Weights of a small GPT-style language model, trained from scratch on English Wikipedia: vocabulary 2048, 7474 steps.
Each number is 200 + 40 x the weight over the matrix's rms, rounded and kept within 0 to 999. Layers, rows and columns count from 0.

# layer 2 MLP down, 256x2048, rms 0.0308, rows 0-213, columns 1248-1279
142,240,168,209,174,163,238,206,188,259,255,192,180,192,207,227,260,169,214,199,175,189,201,200,204,153,201,224,178,172,180,229
137,181,251,251,209,280,189,185,269,182,167,211,249,148,202,235,176,182,129,139,254,234,192,218,225,130,166,128,142,284,237,232
193,133,178,194,144,162,186,140,108,135,231,207,213,163,219,198,209,191,257,237,180,169,238,247,191,205,262,230,186,231,302,146
189,233,203,94,227,179,204,195,250,240,226,232,233,172,206,150,178,239,154,166,207,221,229,203,207,256,146,196,281,223,240,213
125,227,152,236,159,208,237,227,242,167,203,244,213,199,202,210,226,130,209,163,242,150,184,231,199,141,189,282,252,203,255,116
184,197,198,155,216,210,236,249,198,220,204,223,207,239,307,117,184,260,207,225,199,213,244,198,191,192,219,243,196,262,203,231
285,255,175,149,169,235,133,212,290,207,216,157,220,170,164,172,168,248,186,207,203,112,235,206,186,180,202,191,187,238,230,238
212,258,244,258,184,198,188,239,290,227,180,241,175,113,172,257,243,226,178,216,205,309,221,201,203,213,203,150,219,205,228,206
216,194,269,229,212,129,256,223,157,216,283,188,209,231,204,211,229,188,273,215,138,152,255,116,215,243,215,171,214,192,253,213
174,255,179,231,239,243,231,118,151,212,239,179,188,290,233,221,213,256,209,163,207,238,153,203,240,193,243,218,180,225,188,118
146,196,169,98,239,262,157,244,255,159,198,224,276,218,133,135,236,192,130,227,203,140,166,266,249,168,172,147,166,195,168,260
169,212,218,243,194,248,221,190,222,126,209,223,208,234,200,177,159,199,114,230,196,230,217,131,203,144,194,168,165,177,131,185
182,200,188,173,277,192,247,240,171,149,214,149,220,181,203,228,215,208,187,194,144,213,287,319,172,238,125,228,216,207,178,179
190,107,193,256,229,194,239,219,187,270,282,174,128,162,203,211,251,209,237,240,203,168,168,187,233,186,80,205,264,204,164,118
214,108,162,173,184,209,232,201,268,192,170,212,300,217,178,210,228,210,207,173,198,228,181,243,223,223,247,197,220,182,296,260
215,269,223,202,191,190,295,258,203,204,252,220,186,136,228,198,255,199,153,237,185,197,219,166,247,185,276,248,262,191,214,167
218,227,186,182,206,126,223,188,199,215,207,235,189,223,203,201,174,188,182,197,265,174,226,150,175,225,173,207,233,241,195,175
189,203,169,201,204,234,247,222,235,198,196,207,202,267,204,182,263,218,182,179,226,194,192,182,284,216,200,197,272,187,239,171
191,174,218,136,184,191,186,218,168,154,306,295,274,132,219,264,253,184,153,248,177,219,195,197,177,305,215,177,176,238,216,195
210,280,276,142,171,200,191,158,191,245,218,161,174,228,205,185,235,168,253,191,249,282,158,192,186,208,189,138,196,212,155,240
195,239,182,168,177,223,185,143,173,201,235,270,206,207,173,242,176,163,175,217,178,145,126,183,225,148,224,191,306,178,144,175
170,317,171,224,155,158,154,215,208,158,179,200,216,121,203,75,230,172,177,163,222,202,253,155,215,199,236,151,288,194,149,195
175,120,209,176,231,203,222,187,157,165,186,204,201,164,196,173,210,157,238,187,177,185,187,159,187,224,174,201,162,246,177,233
211,116,256,158,204,249,208,142,212,169,193,210,211,232,188,203,249,197,211,137,218,226,176,229,142,153,220,199,197,198,201,178
239,251,188,164,196,185,202,203,195,237,185,275,253,216,156,229,185,154,230,166,184,173,144,164,242,208,199,233,246,256,177,217
112,243,192,172,269,291,224,182,218,179,162,189,268,156,212,171,219,199,205,145,178,182,148,228,195,168,195,156,269,260,168,240
144,304,190,202,208,164,220,206,198,210,192,203,183,165,163,240,154,218,178,155,197,234,190,141,218,221,115,220,180,214,201,184
253,175,239,213,172,179,127,254,179,240,226,174,170,226,182,218,229,210,163,149,138,179,217,142,192,206,171,228,217,209,147,200
129,241,235,163,167,220,226,205,186,129,185,229,226,220,203,227,168,174,202,179,202,202,171,251,160,218,202,153,221,252,138,219
220,202,196,216,140,178,239,275,109,206,212,226,183,227,210,175,227,220,257,242,197,169,219,268,205,152,240,244,244,191,212,249
266,196,248,275,134,214,160,189,190,234,163,217,164,186,178,192,232,191,257,172,234,211,228,200,217,192,257,164,188,233,159,155
220,173,186,218,216,172,239,234,166,240,129,182,200,214,173,189,205,278,202,260,240,154,202,172,191,261,229,193,203,185,185,148
171,139,234,200,178,198,169,265,202,255,207,182,195,193,180,140,141,193,153,203,176,243,166,216,245,259,275,227,201,211,186,173
191,231,194,211,204,175,184,233,178,265,232,201,197,241,250,249,175,191,174,186,208,172,165,150,199,217,218,155,173,235,216,116
243,140,271,214,186,171,166,184,218,143,227,207,223,143,147,178,257,257,122,185,207,208,295,194,201,173,236,215,179,145,219,176
99,136,186,258,202,162,140,162,233,209,204,220,256,176,235,182,256,219,234,192,220,173,245,153,136,285,202,210,220,207,189,182
127,220,95,151,204,173,190,179,188,209,146,175,209,190,210,217,221,98,233,177,235,215,192,291,144,192,255,190,250,213,187,215
115,217,174,221,193,250,207,225,230,180,186,202,179,159,214,212,201,224,164,186,188,166,155,279,170,190,191,242,223,286,174,259
216,149,214,281,190,186,191,215,127,156,203,231,198,129,247,171,145,143,159,235,206,177,188,222,198,205,175,224,186,193,218,201
176,149,191,172,159,203,267,182,177,137,247,194,128,238,253,187,201,199,259,211,207,154,218,171,97,179,215,298,211,129,196,179
201,143,246,144,234,212,192,244,205,194,172,225,200,199,195,256,225,171,237,229,232,141,146,177,210,245,219,193,195,202,244,151
138,231,185,140,178,206,207,174,219,175,264,169,276,175,164,219,202,190,173,154,147,201,297,202,130,156,184,302,260,182,189,187
213,153,213,262,103,228,279,182,181,166,203,216,138,220,185,188,177,200,144,208,199,226,153,207,183,240,162,212,206,240,171,280
239,251,161,262,245,211,210,197,229,191,227,241,200,218,174,131,174,176,251,140,223,174,174,234,162,215,206,191,182,272,170,140
237,157,223,240,144,222,204,133,197,205,209,156,263,173,275,158,198,121,183,230,233,206,221,271,173,224,175,250,201,204,109,205
136,253,229,217,200,158,180,221,157,217,238,138,151,175,256,233,159,178,142,239,236,233,199,213,192,194,133,179,196,212,145,153
281,153,181,148,249,176,207,222,131,207,169,182,167,210,190,226,204,234,207,241,170,194,242,255,187,190,238,258,178,220,205,263
84,127,188,239,169,166,224,143,180,205,150,154,215,213,177,172,88,198,271,195,205,201,163,213,222,249,156,231,193,220,240,218
232,253,190,205,146,159,160,133,165,169,263,159,195,204,154,145,212,191,281,190,221,179,190,225,203,150,192,128,204,258,189,217
210,272,265,207,283,217,177,154,184,224,208,234,214,278,182,196,217,225,196,141,203,174,181,201,210,231,124,223,220,129,197,218
190,179,217,170,205,200,158,227,244,172,161,141,164,193,155,204,240,261,154,238,185,184,195,177,229,208,238,205,226,203,173,153
171,147,212,155,151,195,173,225,205,231,248,210,247,225,161,132,225,214,250,200,252,179,271,153,271,152,219,238,136,177,213,211
181,188,213,271,152,226,232,207,236,174,212,165,162,218,286,199,215,209,172,207,181,173,161,162,190,172,198,217,176,155,201,271
242,201,194,217,203,194,165,152,249,181,227,250,260,186,221,205,184,244,217,139,178,219,269,160,289,197,142,210,233,213,231,228
185,201,179,211,259,203,195,160,263,234,230,148,251,203,227,154,164,167,212,280,215,161,168,303,222,231,167,172,188,191,162,208
229,171,201,246,174,169,182,257,142,202,211,134,172,253,181,258,169,159,184,196,170,211,232,192,208,147,239,170,272,169,114,202
223,198,210,213,213,141,239,202,244,186,212,214,227,218,134,147,207,159,146,201,182,238,186,193,180,185,158,198,204,111,252,235
256,329,187,189,195,198,264,179,186,287,177,257,242,202,243,196,193,204,212,166,207,251,246,235,273,236,261,230,183,233,202,170
139,268,201,210,191,222,242,239,238,251,205,276,253,166,233,227,306,225,237,215,116,175,149,233,189,201,278,288,256,159,222,248
196,202,205,242,159,194,193,198,183,207,178,197,149,173,268,211,185,142,99,197,206,126,269,164,210,197,178,233,224,183,209,230
194,164,215,192,146,225,195,205,172,247,185,161,156,200,157,201,170,219,174,211,215,182,201,228,172,214,183,207,204,195,181,129
213,173,294,170,183,146,214,241,159,149,190,234,199,219,215,178,155,160,223,261,172,211,128,207,67,270,216,241,218,283,178,192
199,246,150,249,199,232,184,182,186,187,222,111,182,157,148,184,152,182,216,218,247,191,201,222,200,179,163,206,243,177,165,245
232,177,269,199,134,172,250,223,202,214,183,235,155,212,182,208,165,184,202,148,197,253,206,203,125,243,175,148,203,126,172,192
204,273,312,196,173,215,243,172,194,199,162,142,226,211,198,235,160,156,210,212,285,227,210,204,148,215,180,186,215,181,310,207
137,229,266,219,179,238,247,113,202,151,178,192,189,160,218,84,181,197,213,259,254,163,189,184,167,232,168,190,222,221,206,182
216,158,220,216,167,208,147,232,308,247,188,267,175,217,224,221,194,271,200,244,228,243,204,223,171,254,172,141,155,152,206,169
242,170,296,138,167,153,242,169,190,139,261,187,254,241,131,167,163,236,170,172,171,218,194,184,231,183,159,213,189,138,202,158
233,202,206,215,246,231,195,187,159,225,168,196,237,204,193,205,209,187,280,222,228,238,228,242,203,225,225,238,138,218,146,180
201,235,221,227,159,245,176,158,255,194,286,243,295,198,233,196,177,190,139,222,184,237,212,228,180,233,185,233,169,267,158,225
236,237,197,257,246,275,132,244,203,250,171,245,202,203,229,159,186,201,224,173,229,223,223,199,223,244,199,254,240,176,192,233
193,237,230,184,187,209,185,147,196,228,222,200,203,171,184,219,227,240,190,207,220,194,235,171,243,209,218,172,193,195,148,146
172,137,137,170,204,236,162,274,168,192,155,188,184,160,196,223,273,198,199,141,189,150,176,160,191,241,233,219,167,211,226,178
189,249,100,200,199,130,214,180,227,233,153,218,194,250,229,238,202,215,186,206,211,240,186,114,157,114,180,218,245,165,255,225
143,164,174,159,183,249,221,256,185,144,158,216,187,223,173,159,188,213,181,181,242,167,168,213,188,288,179,214,209,262,204,234
211,178,225,214,223,186,241,177,166,156,224,199,160,179,150,178,180,155,188,218,192,165,269,303,167,189,197,169,192,216,249,188
141,202,197,186,161,173,192,206,250,241,236,240,120,159,199,260,200,151,126,266,156,177,124,226,194,239,222,126,272,178,221,139
182,190,201,216,208,213,151,182,195,286,216,104,207,182,152,217,223,222,255,250,161,211,159,168,139,188,259,191,162,184,229,153
167,241,249,143,212,189,197,236,157,236,140,204,204,172,280,232,231,207,156,165,141,169,212,140,216,90,174,186,227,173,241,166
246,177,227,210,253,182,146,186,190,265,185,226,180,204,167,154,219,245,116,222,222,173,237,156,162,291,179,185,263,81,270,167
186,56,187,228,276,218,165,208,250,247,222,208,196,203,161,204,177,141,211,216,205,203,134,293,231,218,100,197,132,211,234,171
197,260,250,237,184,229,310,169,238,241,219,146,291,271,220,215,137,170,213,197,295,209,163,183,203,145,221,232,149,93,182,266
270,166,305,237,155,240,189,198,206,180,251,172,141,160,215,235,140,264,232,238,238,227,166,116,197,188,159,171,137,158,218,211
182,224,132,166,178,238,116,162,155,201,226,242,188,188,193,204,218,176,186,218,264,224,241,201,251,216,197,221,160,238,231,191
191,241,222,189,171,231,169,127,179,161,176,203,200,168,172,160,225,158,165,194,200,219,258,202,206,172,208,156,258,195,165,186
258,192,276,268,199,148,223,245,157,105,210,186,144,226,107,182,220,201,247,255,183,212,100,220,253,148,206,133,199,197,190,225
155,136,191,224,120,245,234,165,213,198,190,201,168,205,157,230,180,233,267,152,260,197,144,178,206,180,240,309,245,198,213,196
253,234,168,196,198,210,182,176,114,204,207,198,187,171,120,218,197,208,248,240,229,193,193,183,252,107,182,259,177,210,170,214
120,202,184,180,234,233,196,180,183,253,210,202,230,160,297,133,260,218,235,229,148,237,192,202,183,202,190,188,239,253,203,209
207,220,207,165,228,204,224,225,213,217,274,225,216,221,148,208,213,253,243,219,236,200,262,176,233,244,178,251,218,186,199,328
173,128,133,170,202,200,172,235,215,209,178,212,223,203,195,197,173,216,208,214,135,162,231,134,140,149,204,242,188,229,197,213
194,266,232,107,199,200,196,224,119,216,265,172,258,238,189,260,198,224,272,167,199,283,260,155,150,236,184,189,191,226,259,201
138,274,226,180,218,204,210,265,153,190,190,229,206,255,150,230,324,162,272,254,197,145,197,305,207,176,240,145,247,252,277,258
257,150,207,198,198,199,141,201,196,167,247,185,182,228,153,238,195,150,183,276,204,240,240,223,214,252,182,235,205,188,193,213
213,277,209,253,174,159,169,274,199,242,170,166,220,251,211,227,230,198,213,245,145,285,231,165,247,186,197,169,218,258,287,216
188,198,284,316,239,263,173,208,182,170,134,186,135,161,149,259,168,234,170,214,173,209,173,208,230,133,181,200,180,217,197,218
190,164,172,187,195,126,197,133,166,254,202,261,245,259,220,189,163,283,286,241,136,194,206,177,95,109,217,190,154,188,277,179
146,286,172,180,190,155,242,231,199,231,212,153,197,240,245,182,128,167,162,201,157,192,190,160,250,175,190,185,247,229,237,220
195,235,119,146,170,201,230,164,281,231,154,183,236,196,136,230,172,185,240,172,226,277,303,183,224,159,194,166,203,201,161,113
134,225,254,239,195,218,216,173,138,201,224,260,200,187,268,138,242,279,216,159,196,196,143,224,171,224,198,180,190,167,207,186
259,252,166,227,158,106,221,220,189,317,159,248,221,225,224,234,249,184,188,184,161,256,213,160,259,214,158,238,225,283,164,243
232,208,215,210,179,173,188,208,252,146,195,213,224,230,166,123,132,270,185,214,153,143,195,189,179,265,163,180,194,239,214,156
156,240,172,211,145,161,172,171,222,307,223,167,262,278,211,264,243,172,220,193,231,206,272,169,240,219,215,248,190,199,125,156
197,198,272,176,231,177,210,250,153,191,166,252,241,211,200,219,161,193,229,260,244,184,218,241,166,223,140,271,216,208,151,183
206,248,225,74,187,159,113,190,207,158,340,196,275,227,132,218,197,187,179,199,126,256,152,194,229,160,201,215,199,189,170,183
277,232,252,142,141,138,128,169,244,180,287,221,208,246,179,137,236,121,251,187,253,208,143,245,200,180,153,269,181,215,130,165
209,172,165,222,223,167,156,236,168,238,143,222,158,152,144,230,174,259,85,189,208,134,221,173,298,179,238,144,239,151,175,165
216,194,154,323,205,225,261,168,195,169,271,207,225,175,178,190,246,209,186,192,238,200,263,199,210,112,120,191,176,218,179,217
109,187,233,221,150,212,236,247,155,226,227,177,170,216,173,180,198,196,154,189,229,232,196,306,214,229,229,205,164,225,174,162
184,258,161,107,160,260,242,123,194,250,171,232,227,169,170,166,217,258,238,189,241,227,168,187,212,182,267,224,238,225,279,154
127,224,166,254,237,196,183,291,162,216,180,183,201,207,165,190,228,230,237,241,163,189,165,166,213,153,241,167,121,199,150,213
244,139,202,249,190,200,261,228,229,219,220,186,140,167,217,144,213,232,180,126,190,197,184,176,201,191,149,221,238,174,236,180
258,198,202,221,179,253,227,164,237,186,235,209,130,185,151,307,185,178,167,171,218,199,274,202,134,195,220,202,203,148,234,158
123,193,299,159,214,128,207,235,279,227,180,149,192,252,171,135,166,236,186,204,163,200,206,185,209,162,189,235,227,203,142,242
256,198,200,230,194,192,228,239,200,196,229,176,187,215,206,228,321,233,281,253,162,185,208,145,136,131,175,189,216,246,188,234
160,186,174,192,216,108,202,244,207,157,151,240,232,171,244,263,196,175,203,234,215,207,226,216,234,151,243,182,112,179,178,176
246,173,111,185,191,212,194,191,148,188,193,189,240,210,237,278,236,144,237,196,180,171,191,175,203,216,182,206,161,223,203,140
167,189,188,274,260,134,205,189,202,228,177,210,181,201,89,181,202,162,190,231,214,205,148,152,212,257,199,262,257,177,218,207
256,203,130,235,162,208,249,252,267,110,208,221,173,220,276,262,233,236,180,243,173,190,239,178,159,160,236,210,216,235,150,217
172,222,214,251,251,204,213,133,217,248,207,151,203,267,215,199,158,256,141,193,209,238,138,213,211,223,171,203,132,179,223,258
183,229,131,250,284,233,290,255,225,199,220,246,189,260,212,296,231,189,212,202,182,215,218,264,285,171,231,199,166,165,218,135
244,95,210,184,136,155,223,212,243,213,247,240,132,213,163,162,213,218,164,161,240,211,216,148,188,152,171,225,287,176,213,167
160,246,187,182,235,233,159,211,246,157,216,245,194,171,208,166,226,200,236,193,274,134,159,201,228,199,164,167,25,283,149,204
237,99,222,244,222,255,194,215,196,281,239,193,280,226,161,191,199,177,176,240,193,132,204,153,189,153,223,253,172,146,171,153
251,237,180,160,229,149,223,297,295,255,218,239,252,187,159,178,209,212,169,246,182,156,186,257,231,203,184,288,210,236,271,194
273,189,207,198,283,170,202,221,182,227,202,210,134,228,248,184,219,192,191,185,176,300,255,161,173,78,152,224,239,268,194,173
157,175,199,132,279,212,190,128,224,125,227,158,186,165,193,157,220,199,207,179,227,135,178,173,209,193,197,246,147,186,211,146
271,192,200,196,180,277,192,162,254,156,233,207,199,247,179,229,185,200,199,242,169,178,253,172,207,152,202,149,263,180,153,207
211,184,148,125,327,222,150,256,203,194,195,219,295,173,136,159,210,148,160,157,204,215,194,238,187,173,160,138,141,254,199,150
190,277,206,161,212,151,240,189,231,193,188,239,228,219,254,167,138,206,150,170,231,233,224,222,197,180,134,161,199,162,213,236
196,126,198,301,195,216,115,213,177,251,166,162,193,194,229,258,223,242,203,176,235,198,175,225,256,225,255,141,199,148,217,182
197,284,153,220,263,201,212,186,199,238,165,190,257,182,204,207,284,246,264,217,210,116,255,216,218,161,201,149,245,202,199,239
202,229,212,219,161,230,165,169,148,66,208,179,274,178,208,202,219,150,202,253,184,214,138,218,238,200,223,204,213,205,131,235
157,232,197,164,147,253,190,245,158,182,143,184,149,187,251,208,215,210,228,200,239,147,157,250,137,186,201,174,183,241,235,160
142,221,174,233,215,237,194,175,227,184,233,179,216,190,180,209,202,194,313,160,212,222,185,154,264,227,237,232,204,161,292,251
45,210,220,254,250,242,202,249,218,198,227,200,221,110,194,213,120,197,133,203,240,143,246,161,246,224,167,159,141,190,222,162
255,228,240,177,230,201,164,152,160,252,168,166,227,226,243,221,204,171,224,200,239,190,251,172,250,213,242,178,252,104,195,281
272,170,147,169,179,185,232,187,243,267,235,187,245,226,214,175,167,205,199,176,219,205,218,194,218,196,244,229,163,293,243,178
186,144,235,201,172,206,229,205,172,208,107,245,220,181,215,195,230,180,267,281,203,178,225,243,194,240,184,186,164,185,233,235
216,163,177,228,188,140,255,278,194,193,136,137,172,226,212,184,232,226,127,183,147,200,187,174,211,140,201,166,172,211,133,248
182,193,205,207,227,159,172,256,209,188,245,180,251,204,153,224,188,248,161,209,174,199,218,179,216,171,213,113,256,98,183,209
243,193,238,209,188,211,260,185,133,189,204,203,195,226,257,214,224,181,191,175,178,189,200,196,247,256,175,240,180,175,210,117
156,122,152,181,172,257,221,218,234,185,262,198,226,205,211,101,127,144,139,209,184,166,176,244,211,177,254,152,197,115,220,180
155,174,188,227,150,180,230,255,149,224,222,227,189,205,187,191,190,231,279,247,207,134,184,173,208,202,193,221,199,196,173,235
229,157,195,205,228,257,196,119,192,143,216,209,232,196,227,183,142,156,194,147,153,170,193,236,165,208,177,213,216,172,152,163
179,146,241,265,126,154,214,234,144,212,189,142,211,172,214,173,185,247,189,216,238,164,200,95,210,215,229,221,143,213,207,145
236,226,245,259,261,200,190,211,198,245,214,200,219,230,173,205,198,225,193,180,167,242,182,115,132,220,267,200,245,280,262,183
184,239,192,178,178,209,192,205,194,191,204,228,219,141,140,234,161,194,107,169,215,176,179,207,229,210,192,181,198,136,179,213
190,233,197,175,156,154,150,223,282,173,205,156,217,217,213,226,213,207,232,207,229,230,207,215,175,261,183,211,163,298,208,202
270,152,206,259,271,201,208,193,241,248,202,159,235,173,235,155,196,198,248,215,189,210,252,189,238,229,258,190,246,220,245,225
138,260,207,177,141,198,169,175,245,148,176,217,136,204,215,146,231,152,205,259,261,234,172,159,220,270,256,179,126,173,205,229
199,162,211,194,181,226,241,184,150,225,238,186,232,167,170,215,148,206,185,235,205,160,217,257,240,165,262,228,172,193,217,236
209,152,120,217,282,182,196,204,222,197,236,167,212,234,160,263,153,239,174,214,239,228,138,228,161,235,208,270,178,291,187,261
225,208,169,249,214,197,181,116,227,188,197,222,235,239,199,218,184,172,212,216,188,223,179,234,188,175,174,231,280,128,223,166
206,139,229,245,248,117,216,209,218,174,210,228,292,199,246,205,191,193,205,193,208,152,209,220,293,166,215,184,209,195,164,161
297,213,169,207,201,169,54,151,199,203,173,209,222,254,227,184,278,204,213,227,163,226,222,152,195,189,212,227,154,191,243,158
248,184,228,257,169,241,204,112,201,235,225,230,166,218,134,218,186,256,181,163,152,176,266,233,206,187,200,205,174,154,162,171
312,224,207,220,219,263,178,201,236,212,214,212,199,154,180,167,188,196,206,194,174,209,218,179,193,287,300,189,173,166,207,294
199,199,200,248,249,221,178,278,201,234,207,238,192,144,171,266,134,217,177,197,186,122,246,290,160,160,105,224,186,213,175,196
240,152,232,193,222,154,215,197,206,159,235,217,192,169,207,192,253,196,244,240,196,190,76,204,216,188,194,216,262,144,170,230
204,194,184,182,190,139,253,168,189,221,212,156,160,174,206,192,191,185,272,198,166,225,144,172,167,168,207,194,141,178,207,148
247,110,173,216,231,153,178,215,156,151,233,211,167,217,197,168,235,223,219,285,156,221,220,220,144,239,201,112,255,181,140,195
193,250,247,175,184,211,232,188,234,213,204,159,213,200,212,129,224,171,261,201,149,209,237,206,200,215,231,162,280,252,145,237
193,187,242,277,199,176,204,147,292,200,112,206,208,246,191,222,165,175,192,160,226,156,207,213,222,87,244,174,176,177,169,151
138,196,104,189,242,178,176,209,167,176,259,142,238,185,169,145,226,196,182,203,224,191,244,140,186,185,212,158,161,185,206,221
222,156,266,213,224,250,145,163,245,220,220,204,233,266,174,223,198,206,213,147,220,157,254,287,188,174,216,170,210,176,203,168
223,183,199,182,177,185,188,124,181,244,196,130,198,118,249,255,142,198,188,130,165,229,215,212,204,175,275,188,199,171,223,171
128,156,204,203,254,154,263,175,162,253,175,188,235,258,221,281,211,231,243,181,193,199,170,240,102,267,149,115,277,170,147,224
216,190,159,173,211,220,228,228,260,166,228,275,220,174,248,177,165,169,273,229,190,191,174,171,140,141,145,261,120,176,222,286
238,246,179,147,252,243,171,171,209,215,161,227,218,141,232,172,160,126,192,202,179,232,267,224,241,157,230,166,227,225,176,227
249,218,240,177,214,185,223,254,232,217,204,217,216,237,218,219,210,216,254,222,207,186,175,228,231,190,202,131,236,251,152,252
135,224,160,166,238,164,241,189,148,176,182,200,265,162,323,140,265,187,298,216,113,214,226,150,177,196,225,182,159,221,287,257
215,154,109,211,216,185,255,219,259,198,199,211,243,188,179,164,201,183,145,200,202,157,182,210,186,213,208,173,172,207,210,240
251,186,174,230,208,235,205,132,233,214,176,207,203,261,213,171,247,203,208,196,211,232,236,131,230,301,188,175,285,203,234,242
165,142,133,218,137,242,203,229,231,175,203,202,170,231,205,191,215,216,207,207,225,154,237,204,174,191,172,203,199,171,189,167
192,220,222,339,230,207,284,193,208,181,84,214,249,167,204,170,229,160,219,200,241,176,208,241,185,220,226,154,193,230,163,221
252,248,186,245,224,248,104,263,226,218,175,282,224,174,188,184,170,156,238,209,223,140,219,232,181,148,155,221,175,275,224,187
222,193,186,171,176,162,161,224,193,221,218,125,271,187,145,273,169,220,206,223,249,193,170,168,138,173,224,226,170,204,197,149
200,160,173,149,195,239,174,199,199,230,214,218,255,131,190,165,269,188,157,193,200,257,151,273,215,207,232,220,233,198,223,213
168,228,179,162,231,184,201,222,253,227,199,99,182,170,246,193,165,159,92,197,172,211,206,139,221,171,158,107,188,237,192,209
171,251,176,177,273,256,156,208,168,160,199,256,191,164,215,248,132,196,249,234,190,135,147,212,222,179,183,233,234,312,175,183
194,144,201,189,214,196,195,217,191,225,216,172,188,271,168,133,197,279,255,203,207,215,229,143,290,222,188,247,159,200,197,264
260,138,246,294,256,236,154,211,203,217,107,186,196,252,238,200,232,128,125,190,248,238,242,179,240,215,182,178,207,161,201,185
176,304,145,158,185,107,238,227,121,101,199,182,204,153,138,156,280,212,234,198,182,250,233,211,160,235,169,232,252,185,196,183
202,160,183,293,188,185,206,209,204,274,149,205,196,148,229,218,164,222,189,184,185,223,105,195,146,163,268,230,190,234,213,184
237,204,138,183,193,216,209,221,240,188,200,189,277,173,172,202,218,169,163,121,181,193,205,168,259,169,191,175,141,232,252,257
163,164,242,244,212,182,237,177,260,218,123,236,134,203,260,209,149,177,240,194,172,196,219,167,119,212,174,209,242,88,243,221
214,213,162,218,232,224,246,223,159,190,215,208,272,142,131,207,173,227,110,153,192,242,156,228,219,247,248,181,182,256,155,205
248,320,183,162,142,201,262,202,230,204,204,177,189,234,239,218,198,214,218,247,192,313,258,171,209,172,210,230,120,147,124,154
233,185,254,228,212,218,242,218,228,231,127,161,221,191,190,230,264,239,219,195,178,242,139,224,185,207,217,176,242,240,265,169
155,210,152,85,135,222,163,197,183,175,192,184,153,204,160,181,201,194,223,228,234,133,184,249,145,288,221,198,264,189,185,219
165,195,215,200,170,225,138,145,184,108,164,180,151,225,267,203,177,110,208,219,193,130,223,235,160,222,181,189,177,177,150,183
265,177,175,168,147,187,149,195,167,184,211,144,184,229,281,166,236,181,222,133,180,271,110,161,194,179,190,186,221,192,249,201
190,318,147,171,223,143,206,156,192,144,177,220,204,213,247,239,172,224,230,163,200,290,273,220,194,168,221,132,261,172,188,191
199,205,219,159,170,224,191,184,216,170,190,228,197,189,235,226,179,275,220,246,219,205,244,171,126,227,205,233,233,180,131,201
125,142,172,195,226,196,318,188,121,203,195,194,143,135,185,267,246,166,146,247,163,205,225,148,203,191,180,198,158,261,317,179
227,238,162,109,217,195,229,153,136,171,240,279,242,191,191,244,248,267,208,185,196,233,177,172,186,176,206,248,167,189,195,174
177,233,143,205,221,279,164,187,167,217,183,210,208,215,229,200,215,253,208,146,185,161,165,162,152,220,202,183,206,133,253,189
233,224,190,184,230,197,199,208,132,197,123,172,153,203,135,217,182,158,236,188,226,194,211,243,193,216,200,224,255,217,195,250
244,221,240,177,250,172,156,160,169,202,175,193,170,231,196,157,194,198,204,175,221,238,186,201,170,157,225,102,188,219,148,188
168,134,211,236,163,191,196,160,210,174,172,198,190,210,254,173,233,237,192,159,252,220,244,216,166,225,248,196,186,143,194,209
201,160,161,188,219,175,229,195,168,287,168,237,239,216,169,220,191,202,221,118,170,206,183,233,210,234,163,289,196,217,214,136
165,115,178,217,190,186,183,234,223,223,125,151,185,167,173,231,273,145,170,236,213,245,225,253,200,184,195,147,126,180,165,196
129,198,176,168,216,226,234,155,207,200,190,217,146,188,184,231,173,164,217,207,246,157,176,244,170,202,229,220,120,205,251,202
177,139,182,159,193,187,187,233,195,242,153,138,141,153,250,201,164,228,181,211,221,184,216,263,210,154,219,277,201,147,186,146
211,185,189,193,189,183,239,223,207,126,213,197,194,252,164,95,182,185,209,229,144,295,122,255,222,212,266,195,197,216,142,176
142,189,200,170,216,217,247,171,195,181,209,205,183,167,217,163,256,280,197,161,205,233,212,115,224,238,130,206,163,198,195,218
276,141,203,213,227,157,193,193,136,206,180,212,145,216,169,188,145,193,227,240,185,203,184,226,179,202,231,181,275,134,224,219
174,178,179,221,178,132,133,157,210,154,183,139,209,222,198,68,253,177,117,243,187,209,227,183,132,220,189,204,133,214,235,177
173,209,274,169,190,197,224,217,174,219,187,250,200,139,207,221,216,197,189,141,231,164,136,232,201,214,248,205,231,208,226,190
141,211,196,146,187,213,207,254,214,223,183,205,200,187,192,223,257,209,149,210,189,173,99,154,164,147,241,199,115,262,220,244
201,240,181,177,121,214,226,134,146,118,199,232,222,236,192,247,180,158,232,196,175,161,213,166,205,185,205,220,227,232,178,240
94,245,254,233,125,201,225,248,182,195,162,260,256,249,208,224,179,197,204,226,212,153,207,257,192,274,174,199,205,192,187,165
256,180,183,270,239,231,87,306,253,204,228,197,242,204,258,167,223,191,127,161,192,192,253,219,224,142,223,219,171,278,149,216